config.yaml
num_hidden_layers: 14
hidden_size: 640
num_attention_heads: 15
num_key_value_heads: 15
head_dim: 64
intermediate_size: 1280
vocab_size: 19470
hidden_act: "tanh_gelu"
norm: "layernorm"
norm_place: "pre"
norm_eps: 1e-06
positions: "learned"
qk_norm: false
attn_scale: 0.125
bias: "all"
tie_word_embeddings: true
parallel_block: false
init: "normal"
init_std_qkv: 0.0217
init_std_o: 0.0269
init_std_up: 0.031
init_std_down: 0.031
optimizer: "soap_variant"
learning_rate: 0.00974
weight_decay: 0.0
lr_head: 0.00496
warmup_steps: 200
schedule: "wsd"
decay_fraction: 1.0
decay_shape: "cos"
final_lr_fraction: 0.0
batch_tokens: 131072
max_seq_len: 512
doc_mask: false
train_tokens: 559000000
max_steps: 4265
dataset: "wikipedia_en"
Each number is 128 + 24 x the weight over its row's rms, rounded and kept within 0 to 255. Layers, rows and columns count from 0. Numbers have three digits each. The size before them is the row's rms in percent of the matrix's.

# layer 3 attention output (transposed), 960x640, rms 0.0269, rows 190-191, columns 384-511
093:127114158141066137140154123134140125134127127148129140157107126143127123162122128125130127127122148126163126142137088144125151150127080154112140083100114101148148135080178129128114139154137097121055146108110154137098128114114091148136149136124107104085120105152115130136125143152109104146145120136161210141144101109110099098121150085139140150136123128102126084154094118085170137126111
091:097135143138119153149159133135070132155149142139164098140098125119137111155126139112122139150161143112152148117124100116079117128148138096088131161105138082103156140164100103091146134095144105101145119109117131146173119099158104123119077145131140125124150122195131134128143126148088110100184115127116128094132076158127109116140135123147118208100171102094150156120145117178095124097119
# layer 3 attention value, 960x640, rms 0.0217, rows 191, columns 384-511
081:145114122148129132155125101126174137093111088139129134184149123156102137126110137135114121091083108103102140159131140115136127114118113134157091083171095172134113142101158121145114149109118155175123143160120085124108099151126160146096148107167120139098101144092142124128111129108131130140122149117128141148082130135104119117134127130116115130143103151158126145137136136112182116169131
# layer 3 attention query, 960x640, rms 0.0217, rows 192-244, columns 384-511
078:127100110104165122111146115120108096126141103115136140112144127151093110114082108132100086132118137147123114148128128123144106136115118123174113142136135155107116094153123111103115133119153164083155100171139141140130130154135099111160075108123164138153140132105103153114100167115106127144108094117126120109145147094163141126130168129121110117097102172149144122146126130141123140110125
080:089171132168094100154116134121126145090108130057121101108084145108143118108121107169124165126138128114101172149124101095138105150111146150115123144111109129111091148127165145162103124107160121125136167157119115134112119115115135109093096132120131150150157115111124108119131115144163156098142189164132133150113129129142141084115143142161124103067120187158088151100145169118132124125082
081:145157141131134115157120159135108125137128146128126089107107129129102103142109163124105152180124109120116112146148067082101124131115162146114102165139118137197097095088161143143127122160117162158177175090061125167160059108130095129098135129128139111144127148098136086100099139170129132104107114132140126160147106140123099127159110127111115087119159136118145116134095118156104143122143
078:099130093123123137146149118112067108089103111100167133132122129127113152108128104121156144111158117135083131105176138112143183120131134175134134121121149145140177123081115159158125125110135144151084100123108164121148119134086145123098091113146135169137131108169121159090099070164139127102087115131117131133102150088063104137164129124152137099139151122156114123153141123125156172144132
075:112132121103123127127094095139132173113141145122117139094147104122129150119088117135129120109112093142106151125125126144080135151123097114119072126153135092135108142142114124108150137132106114093096135134116166154182101107141169124148116148158115158123167143130137088101091114135128152142108146114157159096172136129185161114106110118126082137146120096163153116105153130126106109171133
077:136156120080097145165104100079110172101144114124164156134066127134182168088125088113107122137142110089136136117074134102144132136140149126137152127089138151150134118130132163124141121158126165185163122117126140134147103128103102141074116127126101114090156142101159116133165161144136095100121127145110127120121107103142071107128117134119105178144127100164158163096125142114116113139070
076:117160152093167141157114112082088123152100120105114148137118091124122136133102173167135159125148131152096118157111078142121087065136121108120169117083112141117119142104110135128134098108179142130140118127150122111178115099114112116140134165141149118116129130123121118117117072084103166136096124119133113096131193120132088136133120137092117146096115090086137129128107136133164148125123
074:099139128125139137142150155136134114139092090114090112112149120130170121092102158095143139130145138130107105118070174115170117129087101133128183108144119136130095160164124122133123150098150123153145118101135153132122106130153137067095137110083109090138124154137083129113157101148140132103100090114106123113109124112103104129125121103111122155113117112107121111134160147113088165093117
077:145120123114131111113125174137172101106110141127174104141131146163142138161091111131134106097158111156172166095102100132099122124121126156200122151088111163167146140071150124102135090096125181157107143119092183101136107111093110124130137061120166128141138108134145174079118137141145088122126120131086116151135137126176119115159147138135110113146159108107134117128094105133092141135155
077:110163158136092124132093139101138111142135106128169117086133105127093155111150129089169136102131125144155130104156168114128132106123123087127097094135118149117163112129156101124110132126105134120126103152094169109115150144125117132095117096110128119077107122129118121139184140115170135112128118070148099148090131128081128127102110143128185123184086103096147127136142098119105128153106
081:131151104117116149128134110101149128129135110146140096108084157164148154065080138166077125095162167111147121147142151088147141095150129086136151140110115155109084162131118144139180160127149134129138117106130179171127144104143123136109144137114143077088189124134111086124132122092145112131133157123147141162123144086147108114111145155152082131147161131115115143136142121194155154177134
078:152148135098173131155154158122113098115107103129099094081136123093161113087081166140136123151099135135116134142133129095121148095138124156146114136116103102081142132121140163140090131138139136105116154148109135153140114113107159139101147181122092124154124152132139152123157103142102169145177113138115126088168137134125144113119108158105111092112085139112132150156099111121162097126082
078:101097088090129128144103097107089122132123107172156141138104144105154125135151108131102157118112191181125074147141130113089139135134140127131122137095093161141084147165123113125147098108119104129118136136133132131142102163096075131116106111133128109147114157160135108148132127123127137179092134116101055131107152109152111103152108098128126127079118136140170109157135127113120130121115
075:172131104171122139102157130163122111149085098142097131118128130136135140158145123111128115081109152143141149200110117120154114135149124146109172096090154117123122135128125128131119120134156129105114140152085104112120132150100134135172139113138172084172099118143136106156126143113142120140148121150129135134096141126139161151156124133080149163114133115109101149082128131151088102136144
081:145078096152141140144119114138118172097157119125125126127105102135113143136129105156130170110099142125157106154120169138077127136145132145113169142121165136127120125117137110089154102098106123161163136142164126157169083119123108134160146112155141103109142116133113159124113160074163134132108133128118164146101163123150137156136066090141125151136127121131154133129157120157100064150156
085:136153141162170149157118173133118117166122108133139110117151142123136151133157105121104126132153129102133151167108071153150152090103082163136114063132107132152160147127094093175143146111146124127175113119136106091134073159136137096128135129137093141189150133131131154135169149100124135131101144156151119110126168087156153113109090127099129120146138134142093140097135142113127108128140
083:118103143171134134131100129119083118117151134141135118117116148100111129122120128123146081137136144116173128141129111142111107131182127120115151122079142100100075112129138138118157143109104119054124093180169173157112126125138133085122155126132155169132132102175164152116114122106159146147120129111115114110120138136157155163122125164136122126138130150082155148155108120127133092119144
078:123132128153114113119142154122200103123109151140115111135134124121137139137129115133089153137175151109125074152119089113144104138128143112127133134131109132092096128128140181104146139130129123138140099088131114127147122119117130110127128146075125106131153170089153166104122117123112136117123147120109129127142144118168116127117131104149125120102110163149091093141129156102128181110091
077:163146118157151129164153130156128152115143082139130171132147121135112109137108146099160135117096147113160101077099108107118127136155143113146140148139105141118117129112120137121098174084090087114125113130125117123112137115146120143118131131098152116143110138099103127100086168142082113146142138146134137095164161111167167166148100115085138181095108117120155130150153132122108112130135
076:105117126098129185125116147163151130126106132142087133157111137093147125146135130127111088145122128129117106147129103181151116106115133135106140137127149181136126142101088180119139117078161142122147112132123122129103110125108133144125140184157145105138142121142102118134178110122184103063089106146117099143147098118103137145127133183099151100115095092120157146105128128124074119110137
074:140084148114168140143128141096111124111120127159165093132158100141099106131094138124137129136098150164141161125163140131127078126101145134125105133136102145147154129129128091107138117083108156112110192152084117111151195107139107167131115110149126155115155092106108127162120123105154102122149196160162135117144114104108102135072122105152075074147158203079154097226164113111129119148119
076:125125111113122138103164178186105109143117148122127103104113122140104162165116154132113085099119113114153193075123133149070103121126116121117122112094149101143127104113133141134129109122068126131112106133114143137110108126145167111121134136146112090127129144142188150144136156160146090165138126109158172113102144174118089114147101144123148132156163131116156134120162149125123162147180
080:121105125118132154131139095128132137166179124108092126060132119120098128173131132112140101155113143131156126135163124149161137132114158121149090140106120118144124128120140094154150135096169101134120184153121131114137148119129144126114152142122155111111121131142149108109131103133136133146126169143075124107147077119137076152095100100125097090123172135129120164118113108104108102121125
077:147146078142120146116115149124159122139141107146106104151149152134158112108175068139149145136144160147127140083140078102133124103125121118159138117129121128160127122142128118138131114149119128162135181128136112162115120120120169133136143118109120131107136106141122112125143154100085119150138126119127157116138133145124067175136141148170130125089139104151130179129118111128162155110096
079:136127190117130056179141086095132124077122130134111128128101153133138118150157120111118161137105131120148096144164133129134138133143095153162124137124158065134106110172114138109164121070164137138125163098128122098124098151115131075116151145141152115139135125151125141101124095154184154115181132108127122163145120115152149062141113113119132139139120095125086157174091155125130131134137
081:118151126136177143123145145111087146100146142073155116132113091133109131108145160146105118164119123091114126113119123141134134135128137125106111118110125139130154147146125129154125136125121134106125103140161153130113142132096117134088135105151113088132134160139161148155108097093126101118140176142133141118179101085088075142091116122102151169150074143103078126140142140100115125097133
079:187129110125159101088177127109167077157134120163127164139158071128138118103155145105121127172151138117147151187100113152145093134129115179096114137157110122148135138118140131120128084149120129099167079082087146099123181141115118088161093128114126095126125121138132148161153123136152132145121091111103155161118162129079106121145132170158135172120085130110148113156103110142095101178165
076:119150092110119111090146149126166101114115144146151090080137132129130151151120150166129144137132127091141138162089131074090119124147121115082166156156128100116155122108116125136114124151131117143142083125134143160141136088162139121077181094140133085111125150141132088128076122113165102093156133169167104123126165125159085126163126160149183116143104131124151143084083182122107143124066
072:146116118126127076135155139155148110127128157125159119135112101130114146103116157141162130105165104128155101149152117120149134146104131138088129112104094120127124141155141149076125139134098130087159098156109129108081121133094137174141154122107156148150075151154118125099120158145140127146137128132142129135125154177126196136129148143128129151184120081142133127121146110103117166111117
077:082152164138139129091116106106127131103152116126110102147099127159171143156131091129115118089153154153113090143105134084145138136117133131158126161126181133104105129160071124136136156148123156155173110137133096141185155134082144102127121137125159126140203122090137143123119094116154118096147152144124120129166139109160140100124108137122120117133128171125115114126100166147090165115151
078:109114099115138143172157179126121127133092108119084189121117129108114101136088090138129116082076087119152117197134142100127186124117148117124096145171142112106138154169118091098113100100171150096092122134142146116107127127146128131149124159148131127103176077135169134126135088225131136153127162126151122145118145137084096100103103113109153125115163160139160139123137159110152146125112
083:126185112118126087121149088103154158128141140116149103114119090125107185111098134139083159139129176143100132147116162130139164131144169128139110121132133102142115093150111155171156126168129111122125131140136150083162141101134085108107146139161111147148138127125131102153115125148119129124119166087126106137099149146137112120101169129169152113146165135143145145141128127144098107116084
081:130130148156118139135144078112126114095138142121148128127118186145102141136120152138148136175074128157149149110143097120090121159120170126163125097104095111132126093153151134105101105100139136119141123154098142123145110060121145094114146090145140097115118069134156129166104124169164162140108163135111134156141123107092114080083113097130138090141153130098141089159138129161134097129171
080:153141099123120067091142114140133134163120151148133108130105162139125120138099133112136145073135139096126102133107131143129114119124149108142090156173121094150103131194171121135167073089098149107144093140134116176138137181141143108116099138111131159133109114138116129120117105108120174117138132158127124144112119142155145126138130129113161174159155082128101146142153154150102162128139
073:098123126112097121097123138119115073108108123121135141113109100123175101134148160135128142111118126127127139106124107129171122141137143099162119139112118167124116132144115098127129152098077100143112155167143155097140153164090170119136079115116146122158104099101152090151172130115138106153117093161097137143095140111153135165114097118151155103135116136112099110139154143113102145097108
075:131099132163110126136086119119147105193107103139122152120167150154080133154171130138159115127118114132125119166125137122145182205129149106132112145148162073112180086152196153154103119138136126127136113126136127112139104087124143127120090078110118096165150141154142093091149175123139105112101130168124126130105161132146109169130153138114146112084122181144103096102122134145151176129110
076:147119142153143136137167134086112157119120089104094129101061132156195137117136133110139150168104106136102162154098097159177106168144097153107189126113111134099138115180159109160138106140178146102105145155164127107122123152084124117143114121107120112127106163186129095144133109133115088141132100108189108114111134092141106088142151092156109132120103120152151112125123126093109162116112
074:093098144089137172096142168125123088142153132149150125092148119116131116135147072122136129142070146123150165124150150151144139117123103078124095123108143120114149114138072098141155119103148112147148110177139153082095096110124142082129141124137123148109112127124109145118104158114158120097087128150136135101127143129145097162137154097137146107091120159132143139121127133121162108115150
078:126165145114095167113092141133124127152121098165068171118111097121116128131123108115134170098129143157112134135103103184123124099147157148122137139141141125127146144122126127158140096136120120122113122122135116128109114127163091052166103167095105109104114095114172106092108083062129129147131158129114143150120133123135129118136141163127153111124117140074226101119157150150145130124141
075:091145142124171139176137116143151096086173121128117140132141148118118169124105101129101128141147122153156112114123141132136126134128131127159144081127129113161114145131107100111087119130137109096144130126095136075126114092110141116087106152142143150098101145147134146128130075120112126128100105130134149119143122102130085154120129066129123094092132144160095074116194150087123087095085
078:102103118159111118111123087155098206146150164095120103078120110166126144101096118182144127119109132140169163123142121148135125164117100106109154113162155076108105150101173119152133105121092080133139146115169111110121130098125146103106151161152151124120106091132140141146132086134150176152129132130117158131138117167132154135200145107134090149146109133125147099139155097152145128139105
079:162132131126164137145126151140122146124125144141145121094149096114196088103101141120168112130184132164071105136116115097161097087096128085095138131106143116058129139105163139131104166174124138123133146092137106166089113138138104134118146145112137152095148104123121160141114164169087098107161138113164109132125115138163132134164106147109115142139120103119107110130131126157127106117147
078:135175140140133142152135152137106170108135106128110082140121155099161158113120118129122115136090116131141116108104184122086127135160147095155156152173115116120098112173121137120090128138147119134142124167129164126079109163167146126151097128153102070137128143114172128125168185113174102149168145143125131115150148125123151080086124131107083141114170188099115093121115152136142109107140
080:118149104117072131165144148108140153106182169120148128146162114167133096085096155130164144130150128106141130124136159112113119131130133124142139129137123112182133162162170114093125163098101098117135153107124129110079123122120149134112123149104077120107136149107169083084158145088131124138143127115129112143152156099194119126105114108145153157128105122121128109098112175118130138094124
078:119089160126112111186105134121117147134122108084176137107169165119133137150108142160137167115091125104171104163147133150146113126123116106111121134146140149091156143130097111122160112114108153119116143171136108089119156144157127120142129123177162098120108117129105075165138148099106101142132133167144115150153102147108126153108134105170208140166124102115168150129116126092131114119116
079:127134126110125107125131170125097176122141168135138130132112147137122136105125117144129142143110103090118073118122115082113090148137100122119170184129128111093140133108116135095126144163091156141101148101106129098093122117127171156163137159154077130074123095175130107091093132120131146147115122116106108133159151126163103144123118133117137153149105142107140145144142154113150112132150
079:115164112060171167130151116107177176112133137134128148113178110121108148135123114153149127136135130164095122102108058101099106155135101156137130096153105142126083100155130153156116135120148110121097100129146088161131144125120107146141140146100088122107123174083149121112128139095119113130114135132122106130191125155138156098112100134078089164188126166140129105132112105112124143100096
077:162109119146144111150109114095082141098121168130139126132050117113129130104130149161105095132147119126108120105107101122146101117133167152135091128110164139109175111142150141139115126100110172145134131080130140170123153126138136131139103130064126138110122134155165142135083130103113170147157135089153153155099116130146103093114108160106114142133139139135095164130138130113095119112113
078:119147144102159132142154132118126115128122130108139133129121107146108150116139133150081120117118157124148136130092151126110108120174147125093130144153149129160107143164159132096109129108117172122091128110156155143109174143078127143148134131135104124156148164123170096092149108084081086147108154144097150118142143158150114116110112145138127171101131192154117102115160127078129141106108
072:119066097100140098125115138156148143095139135132134142114153122152157147113159097156131098103136093119126127146133114105140129155152109117148146168156108145154120171122130120058157145135090150080120161104126139110100113109178152128098129176095078139111155141057144142117120139155096145141134122081137105140120117160130128129128128103157120143103112154116146066129121138136082123165159
079:123092117126112137163176088141110144153150134130119118099120112139095118150133126104122163147156137158106131131119138147110120138104135140131120151166111128121118111152121125157146105123107147172121136132165148119133150129147138101088104081104131091118102129123136139062125114128163134113154089125111153152125146115140091144148161156101172136125150168120101153106115136136108069132099
077:144117136107113134118138114147148165074114159139095122126138112127126159113141156189123130113105137149149096103115104155126134114150114119155151170126135139183120166162132168089045126108132114111111150149152139117143104169104181109096114121111103147107127139139128160139126147128151162119138155098150134132116148128105154152151142093089146109118143112184108125101126143158122106048146
078:076109133145117131127131144157121119144142139095149132089153150115128125093121144131158105192110122062149149142104122152090136154144123126135120102166137111141134132097107112125078171112122132151149127132108143126090114142071153115112142166139140095118128175094168122162140122150131115094115124154169126128127164154162139133132153109127114113124104134093135127147130152120135130138165
# layer 3 attention key, 960x640, rms 0.0217, rows 192-244, columns 384-511
074:143099124142092106149158132175161145125126154126118163144084133143109131132085118107141167121103134142118124121129096105145117153132175123115149104127083118103159105169148133142117141178133134166157130149124155151178104109121134117130155133142076157099127160158140114139134157169142138121134137196131147095143124108095134132178169180171129187123132142126149093086113123099170112168129
076:178115107146134156129145119088129134109123178130127096102121108139135108105146110130145145147134123091129131134165117078124170133127134103090117104173162114110124114097142108145116178119166146162122137086087109114113126116105116159139129080076145142138129117145121157103110097103121095136138184087108088123121158099137158094116088099129116141150143115114162145147121147130121140128112
076:134092126143134153157119096124148106128122126123117150179128117101093120086119144122163137150095116141163135123094114085142152152118114139101127117141124175115146122163136160140120147150136123118148112136123122143109144142137148155099138117147162163131135110108181130084119103132147135090102150094150132134117141094129145115075141116118149150135091122125165143082132113168113116140131
076:144109160126083126128124130148156174105114136136131168127134147126147134112130121092117139132116097142149125126129152109099131153162105145173142124119151152122116198157114073129129127123161103111148076101122130137126158129111103090142142132138091069102135154166102102133141132122108128133163103120109134125094144114149146139140138133122109159094142168124124124135122120092148104123115
073:132122138129100146107151143131086104062107115111107132073109117140125143142118060128078118101095156141131140137124118106146136128124117128116164108156126144129132125146103106117157149093117177119121117147132138134121159122155148131129133158135127096132165169128145125132085164137120130144185076136180148132093150151141101146151115132135112145118112077172104129109119127126149116181100
080:143163145138102182175142146109110114136119092113132120121103096102102123130133130097110103141167133110097137136130117054125100147127169122129157101096122177108136124095149102111107096105147127188112142092109068127112077129128129128092097085149134134179127113122095110082126133152100124108161127118127114093130162135141119145130098109100131083120138138128096111138156109152101146145129
071:168127141150104161123118102144154107126123145130111124152129135151132148096163133140086108134140138178144140181135167139123187113155143143124111120105146111152135145131149146113103103137146106101095140134126127161116115118147165133119096146117153107117142124165136138150127099083149131119121141104100091095116091158107126122094122072144102102108110123131142131090131142126103135093125
072:116107163124151112138112125151130124135121137112115149104147082142124129141097129123120160075126128150126105106130171143103111122121139119150140118139150210118127164156144123114115143138144121155172121108139105106083138153180100107109127121137137169112124125142135125122128112135129098155164086172123110122132174147137192134136135165110139136091096115162145101157133127137145153138176
071:092134110108158154102137129182117088116137128127131114168149104123116091156091141136159140124098160146153121135138134141107105130107132137081143137086118107102139096131137086122106143122101147101149143108123123087145104082094171101093125103122135139138149117147139154112118126106119146108114113121140098129149156096129110162129142163127129154152114116162099116128146167111137113116117
072:140145149130173149137131176143125086148129168154132118161153152168118119138123101112183150149108122148154135149149142102080151150136136106095082155121130117059136112179148124121098115134156062096121163134068116149134137075175146109126138151093109124159138146099152122115125149136159151143133126146129108135123113107131141127126125109113133116176130161122125138163127145127088128149108
082:150146108103101122120075097125143150101115086134116135144133118137106165097146145093125150096133107113119105104130166113097111134170095105147123137127157088166106110128116093155119144141163126141124111149083138133125136116125129104123113108119150093115114138106138109106081102127113117150147130149137096118145158105136152161136128133182138169118121105104144120127178109111122170150123
076:153103163118132158112159109160141173119136152127106089137112154146167148134109141124168117109134146145175109180131108156123139120120153131119156166104079164147136108145153110122136139131102101133109115105164134129134167158079118118105101126154137107128102096106152133114119115086160140132123155131154105155160131154144141104126129123107137119153118136159190097117132144120133133104161
073:145184114114107088158111144144112111152125112129116133167143133173131141103185122146115154128098109111156156083140111120124135126085130130155117126109144123149145136147119121078143122123115119131111106119144177120124111090115095167143111131134135169081130089075160142112140090098095135103145127104119122107151125115143139129119124091145111126124110172100081151102113138119131116090142
069:156123097114110132159092132147135112076129128148147131143110134118093215107138133125173083124134118108094087111125145083138110149141121148111117161177148131128139127128149144111122158122150129145116109115092072122148142147111113150104067133103165125137120073096129119092148117164170138096155134132122095115134155120120167070142182155183135117173150104082137154096139098127144125114141
079:145143171127153126139135107119110154098172111127134160140164099132099176087128113158096134083100143132158112147087127111162159113180117130116147139087085099097143104100088088142129133119148074097088140106114164151165127164142170112126155154112141149099172098157133152087126146122086128096143158103124139104145105124175130122101118100097158133137151152162093159156143153147087100093104
079:131058098132103120121144115133121128144098125139127133124085138154117137152139100146152124128122136128119143150148148119151108105113133175112115157142114112152106127119109110134156159165126094071147133127177086135140119117111119144131117116121089125113126112118149122176149147099144152135137161118103130131114127111103141072098119126128142134109111167164136118149113117153113151108145
079:115203082148162099152098135105126112124132112128128153169127100145107093081119133114139125119130104100113103158120121161139113108178122112117116160132112104128145113096163123129153157156093143134137133145127097092166102141184111121110120155115122162096107165107104149119070148129147153150172121151123115152139150144120137121119115089111108167120150134115130105135150142117158073167115
073:102122112142096121106104132103089143143149118151132126139116105091163108148084142136131159094121116114111125139176104109115098134133140096131147125198121099111127112128088102171128118131099151169133144143134158136156116164079117162130141147123119139136138153164117097087113094109119094131162146053169157165123135158132134146144148142100109147128137183137139153135141121153135119116119
072:112164132126131128158118135121116125112119133121164113126144129118093129126098086130161126151066175108122088106108093130101136104143106137129106141132107129114140134153123126107174143113152131112116193122141084116142132098139103117076126171148112138107118118111138164141130165156129176133129122135180155144103154129175139148136121121141121108175102090101114097106147088132087135085116
075:135132156132069117140080107140151110149133132115147151134097172134102092132178150122166080135129146106140079112189165153144167153133126170126122129133124098116146156149126089086137140145106122106095126128107132141143117129140122084154139109109133158151109113174141104164113092112110095129156137190118144126164126089168122143153072127124072188121129163134155170159135162163149170171096
068:143143089135159119183111121115099115054107151145106157145136126108146136118109128136105087156150128123144145108133140107076167115119171139131123097136127103104151141162129122154109132084113139097148109136137154115126153091094104150098115152073144154128142158107077152092148139133136099154106153098138208142129091112138149169109067105133119122131119142069168121157104085144149120132110
074:120136128118128138086147118109168091136127135131180119143128125114122095119135131105136156138128150110132164108051089122081120118146152142140114142159143122094138124178143146111140142162129137106106099144126156090149148120151101142091133129127146093108142145149125089135139149181153157107126086153113138135167150103117146098147124138107144166143106157127141125150124148143107131112111
075:093118094165177160117131103122122133117131154133142152142169129106125107126168142135165154090152122127097123127168156132135122157155090120127159120124109115085181121079125138146141148146100123164113131103112099142121131124102118134139088128098146129119111100100124121108119158157144139112087135197127118183155139111123163076097140119111106136135101101130132146161132116134125099143131
073:120101117143182125106135132128111158183105116127129136093129132126113143142191129145091162132149137164121123192114123145160112120140139131155134136109149188143129076102130072147083113115160118120125101124117117095109131122133169148161120127151123114165158152102090152107157094075117115121155108136121116099132083133181126120129168119159130070109129102168078132093124123124154100130132
075:131148112111098195176147094131149132123123115116135124121143136087123096130119125132113071121132126121126145107143174102087120119112145060084166139119096142135122092132092175119167124127091105117104114102130113146128170152156099091151095144158118127114092085177170144147126146146106186141094159142145139189128095093156139144114093114101136107158107153167143093100152101099115132121145
081:126125155126120102108097138110112109138131091157139149136106143123138117123137163121115149118161122097147145133126132137139094116150105152142101084165118126110118181149136129099089119144102130156187103137140120125111171161185152139089146144115111141175138157143078111094114132163086131168146123071110132120099145166094112157110094124130133156074084101150129126121117112122146144156119
075:131141155091106145128148172143125122106099108129124118103096131140132127123085130161137159130130116149116147084148135198093146096097120152110134134097119097118094146143111160145154104116131129118129073167157153111133148096141123158118196084148180090151103157112137131114131122102141119118125120128101156151133098123131189097189107106096136122158125127074130154105108118127120151127106
072:118144128100161089099128096129095082163142114115127100129124106134130100172161152140146129119129147108073151141136118115101097147126106140170131133126142170100127149136085138082108139178150147146130092131143097121088167140174158165119119113126138116138140139105122116167110137098118154119123076126128114169143167128105113120092161082151122093080149161129142144131184138134110134146141
071:123147138097110115101148124115122118135084162121161155119109134135103152156096158087135133157108162146139146074139089150115116112153136098131093155140116070130129120131138152137145148105128063126119135053130075166115129093131085132156140114112114155134116131117144128125151132134122127162128136107142091125133142120131120081143130167130129118167143162142128115178113176132150084102136
075:138158121108110125138138169130117124139099131173102098102170116095150120157127169132110127107141133093074154093132119159116116124147122169152112103141095129146109139151097132156111148150126183172083103141133092117114110175123130145124116143113146109103102098115086141113104123119193152089166159115128138134123140161138135159125152073110127151082122131128148131125132109128121101160094
082:115099152164133130113127121122113151151113149145140099138131161085112139127132105133124136171136134113202124108105106147089149103119084062101127099070119084138097137175126105139166147176108152092131148093129146116133124089113102133154136152114147134142155104139163166119177110164156151121131120135155147118099172130147160099127151122128113117154126097137129149145138117123123096092139
076:158123115136121135165134133097119160124129138105102145161126128145120152105095135079116129126142115100123127156145149162139121132173114132139115148105174149129135119093112134160120127141151153107116114142116126145124100145116127137125140131114127172133189103125132121128104143159107144135099118159122130137121144123114119164086117127110111081149129115076105134128117135118137138157170
082:125146141135167131133093170138110101120117156145103137111158095114141112123125153110131149121103096115124149176138085154087108156112087126111129134146118176127187145110156114113129140126097094142146132093085123127105113075143152128074138148091146159125149153103133153110071172147094113182105142130106144127155143169117130121103102089109094145140101173119134136148126112127145137200113
078:105105129085143141114119130115162127138113139108122109135170132145124138163115117130144139115169178181116105087103113105099105114170123100093127132123146091172155115119111165140155141128122155090150086132120142110127120135118150087158087112120104127092148121134146090118120169110149128148173140137162113102190145170109124135144156157168126122161140095178098148103159096119136109107147
070:117163114134145148116097126138120153162162127110088117154164151146125137134119136141144136081140132117130119111124137094135120131094154140160169110141122103143136153129100065167135114099106112139110131154089175088095152132153132138139146110104090137114121101119109102159104115119088112171113114079097126140129120143112149127131142141107172155062130168121147111149142154141148129133124
078:130115139122128151098147128099145139177119122126132139156100155126163161171124164170158147145129095131125138146149155118167134098139126125150128149129127127148099052142079138161150138105155107147151102126119161100135172153130124145142120158130125154088106121131154137133129073110158120092105098113140111133131140106130148120170140106150090078147178163119125163117154165117111134091109
071:167044179140126139132124151085092118122105147127183170090086121142071134099133127175105082115152093144129109175141109161067129130144112147167126112114131101123149120103168111093136084105132127148160153190132153151142131125094146105137178161104118130167114082145157095100112148118176148117152138144146063136118129145101145122147162149110096149126143092133126129142109129157113154140130
074:119118129132115113087127118134127196097137082096108120148127138102090121142108123146130110074118146138101152145120076106172113137169111136173164163139103122138127125096097102128138106122114144124141102094114117134175118136175112118126109132129080130104146134155096131169151124130125149143096094159102156136107101095119072137127106155113147136114155184134158148111087140159134135095137
075:140103181117140062161151123159106151113188122133161110151165143145125126122200135121140126171117127132153141156079127101116178128115115142109174168089143108114110138132168154156090131146166134162093162151100114130131125103112117148116114120120123120112136116118154112171147152128149149103089093133093124107123141084144130087171153130101119062119134139119146174141120143138103158132110
072:124100101107180139142104080114144151156099110137054136122133113107098115151162138165142138143125095152127098111192135120104110161113132169151140135135141110126110116127092131081161080086118128112171104114115176164121127093121140139162147117134153144104106131124150117163155148100078116115117120136126103123137144126091109097139112144102134124103131131108141149181115088141125151124102
074:146165152081150112135120108136131117126164146116118144153111142142140147122151110133128128123105144162132126100095159162135106147123112130220135137127079097134087153089078102107096105105155080143108082147135179201150112192144165116165074161159115131128102157116131103110127154064133131112107126146088070123125143126140140115136139132128141132140122121125116138132078131155104142129116
081:106086110155117118101170159105169138109089135156162139115123093143122102094121115132091090138145146118114112205118113131107110135147160139103114128121096164110129065150092086168102131121158157167082113159130104108140121134113124070128106193148133108094162131092120128137139100123118129121174124125125105095136160128146092150136113114129115156112100114143112091092172161132144087109127
076:096093099132138134139108146110104124173126140096120126103102120121148139089128119094140112103130150106115148120124125182137143133120121090074143116141155112114115153149114069175137134144115147112132137145093082168123129137092119103122115125124121127145132133153116097129117143156143196145154169143126155104114158108149122115120135137155155152119094150130167116162166150150131157114100
074:096142123129167128115113163109098082114112119105159136125075158135113150103107111141132113148108166106140096104157144121099129153133115122120102153134141174108108114155136097160096113128128169103086148119139146111107112099098107163090139111124121124152127138134160165124111125154141141167126119118121126148105117144151116113124119148163149119093098146099142091158110067115136157135157
077:165150127156125124132189103159091094113127160106117136146139122135078146134175091109098126139114203064151118133128109135117154150111135147136112123142114105112124163130126113128145140113121098118121129146101150163138137184126139114197110116095108154164116100154126135195123122101147133118095127124094138164089147162204156120125105132162097136148137130149131152152142136118111094087128
073:105120140118142151139108117122142133135143098180169097109144118122164130158088174111149106140144148095129125118142125103157151160146102119129083138076128098115136100115151113090096125089082155112132137076124111134195118119147160142135137191159111127136136116154144134140113140196096117138111123115152109145140165150121103122089132117108125149112111115122139128120130134126167099124137
079:139090132151126143102157104138124101114091096106131072117148140138125117151105125119153162125132137134132140103101126164119124150147144145147139119098128138140116097113154138116090123104121146107135140086100140106151134092067113118126126116201139163124117148063140127080158106186132113158163118119113128118113116112127156105109117138112140149156141114121141132118107102131151164098180
074:115152138117097159125101110103150108081087157125161118136167138114130121154115146094132138145187111098100128113088126145128102141164152103125094130131143140111129151112188143086125158123085164104158143125098183138133151082093102142109151080149149134143150128077087142094131132168112093131127128107115129135146107116113129135129109094129132151096098093067169108125170146107127130124089
073:104106145132116135111147114127159079133108132131139110118121143139131173149085156134134133163144120141126135082168164130109105123075145111120107118102146110150128136153113162115111097131083139127152099130097113129104143070085099150162131098112104114149157129100112113104174093137145109137137130100075103157140081130110158106156141143128117129110187130136100123156087131124131141102134
069:120155115123102120163123083150155134125105127117121144109125097144085143156135086074151165142126108132124133087129104173163107103155121156101163182132153120145108130122134161120118080128148168154152119096193116103135153102097143132114148184152154130129113108134141124131151101132124150145140131126149157160114127114095158141166137124112134103124136133120161109156180102150128154109148
071:132132120135124133131128122169178102146120146171134136150086169113092119113100148132108125105135109158105136129145114123129123094131130101123154121095120136101147149101124127103147133134096122114129131154154098124083128146139110134129137124093122110163103118164134168138141096107051124079153111162152181104124150112091077163115092119085111103096116129149123132108133076151128119149139
075:129131116104150121162159099105146113115106152083132144103142121113137104097122090112108148127126148112104148110122142120158116128067162091132120095156111117125104110097122144181134147098157128152078130106083183140127120111148139139161132098166101176142125098147096122171111167160139118167131119112137116137142101120104114113136110133189150139126109100133153115098116090101118126108098
070:145117143173137102103100119119147148179171147138117140185094144096147134153118098131160109107108124121112121120131140114157124124149082105105130111141117170122133147115124126168136144106126175095158120127132129091134108146156134133099126118118106124156122155132150126081111115179136095145156143117120104133155171143083126116153105130080103155127136139132139128164145121127144091141177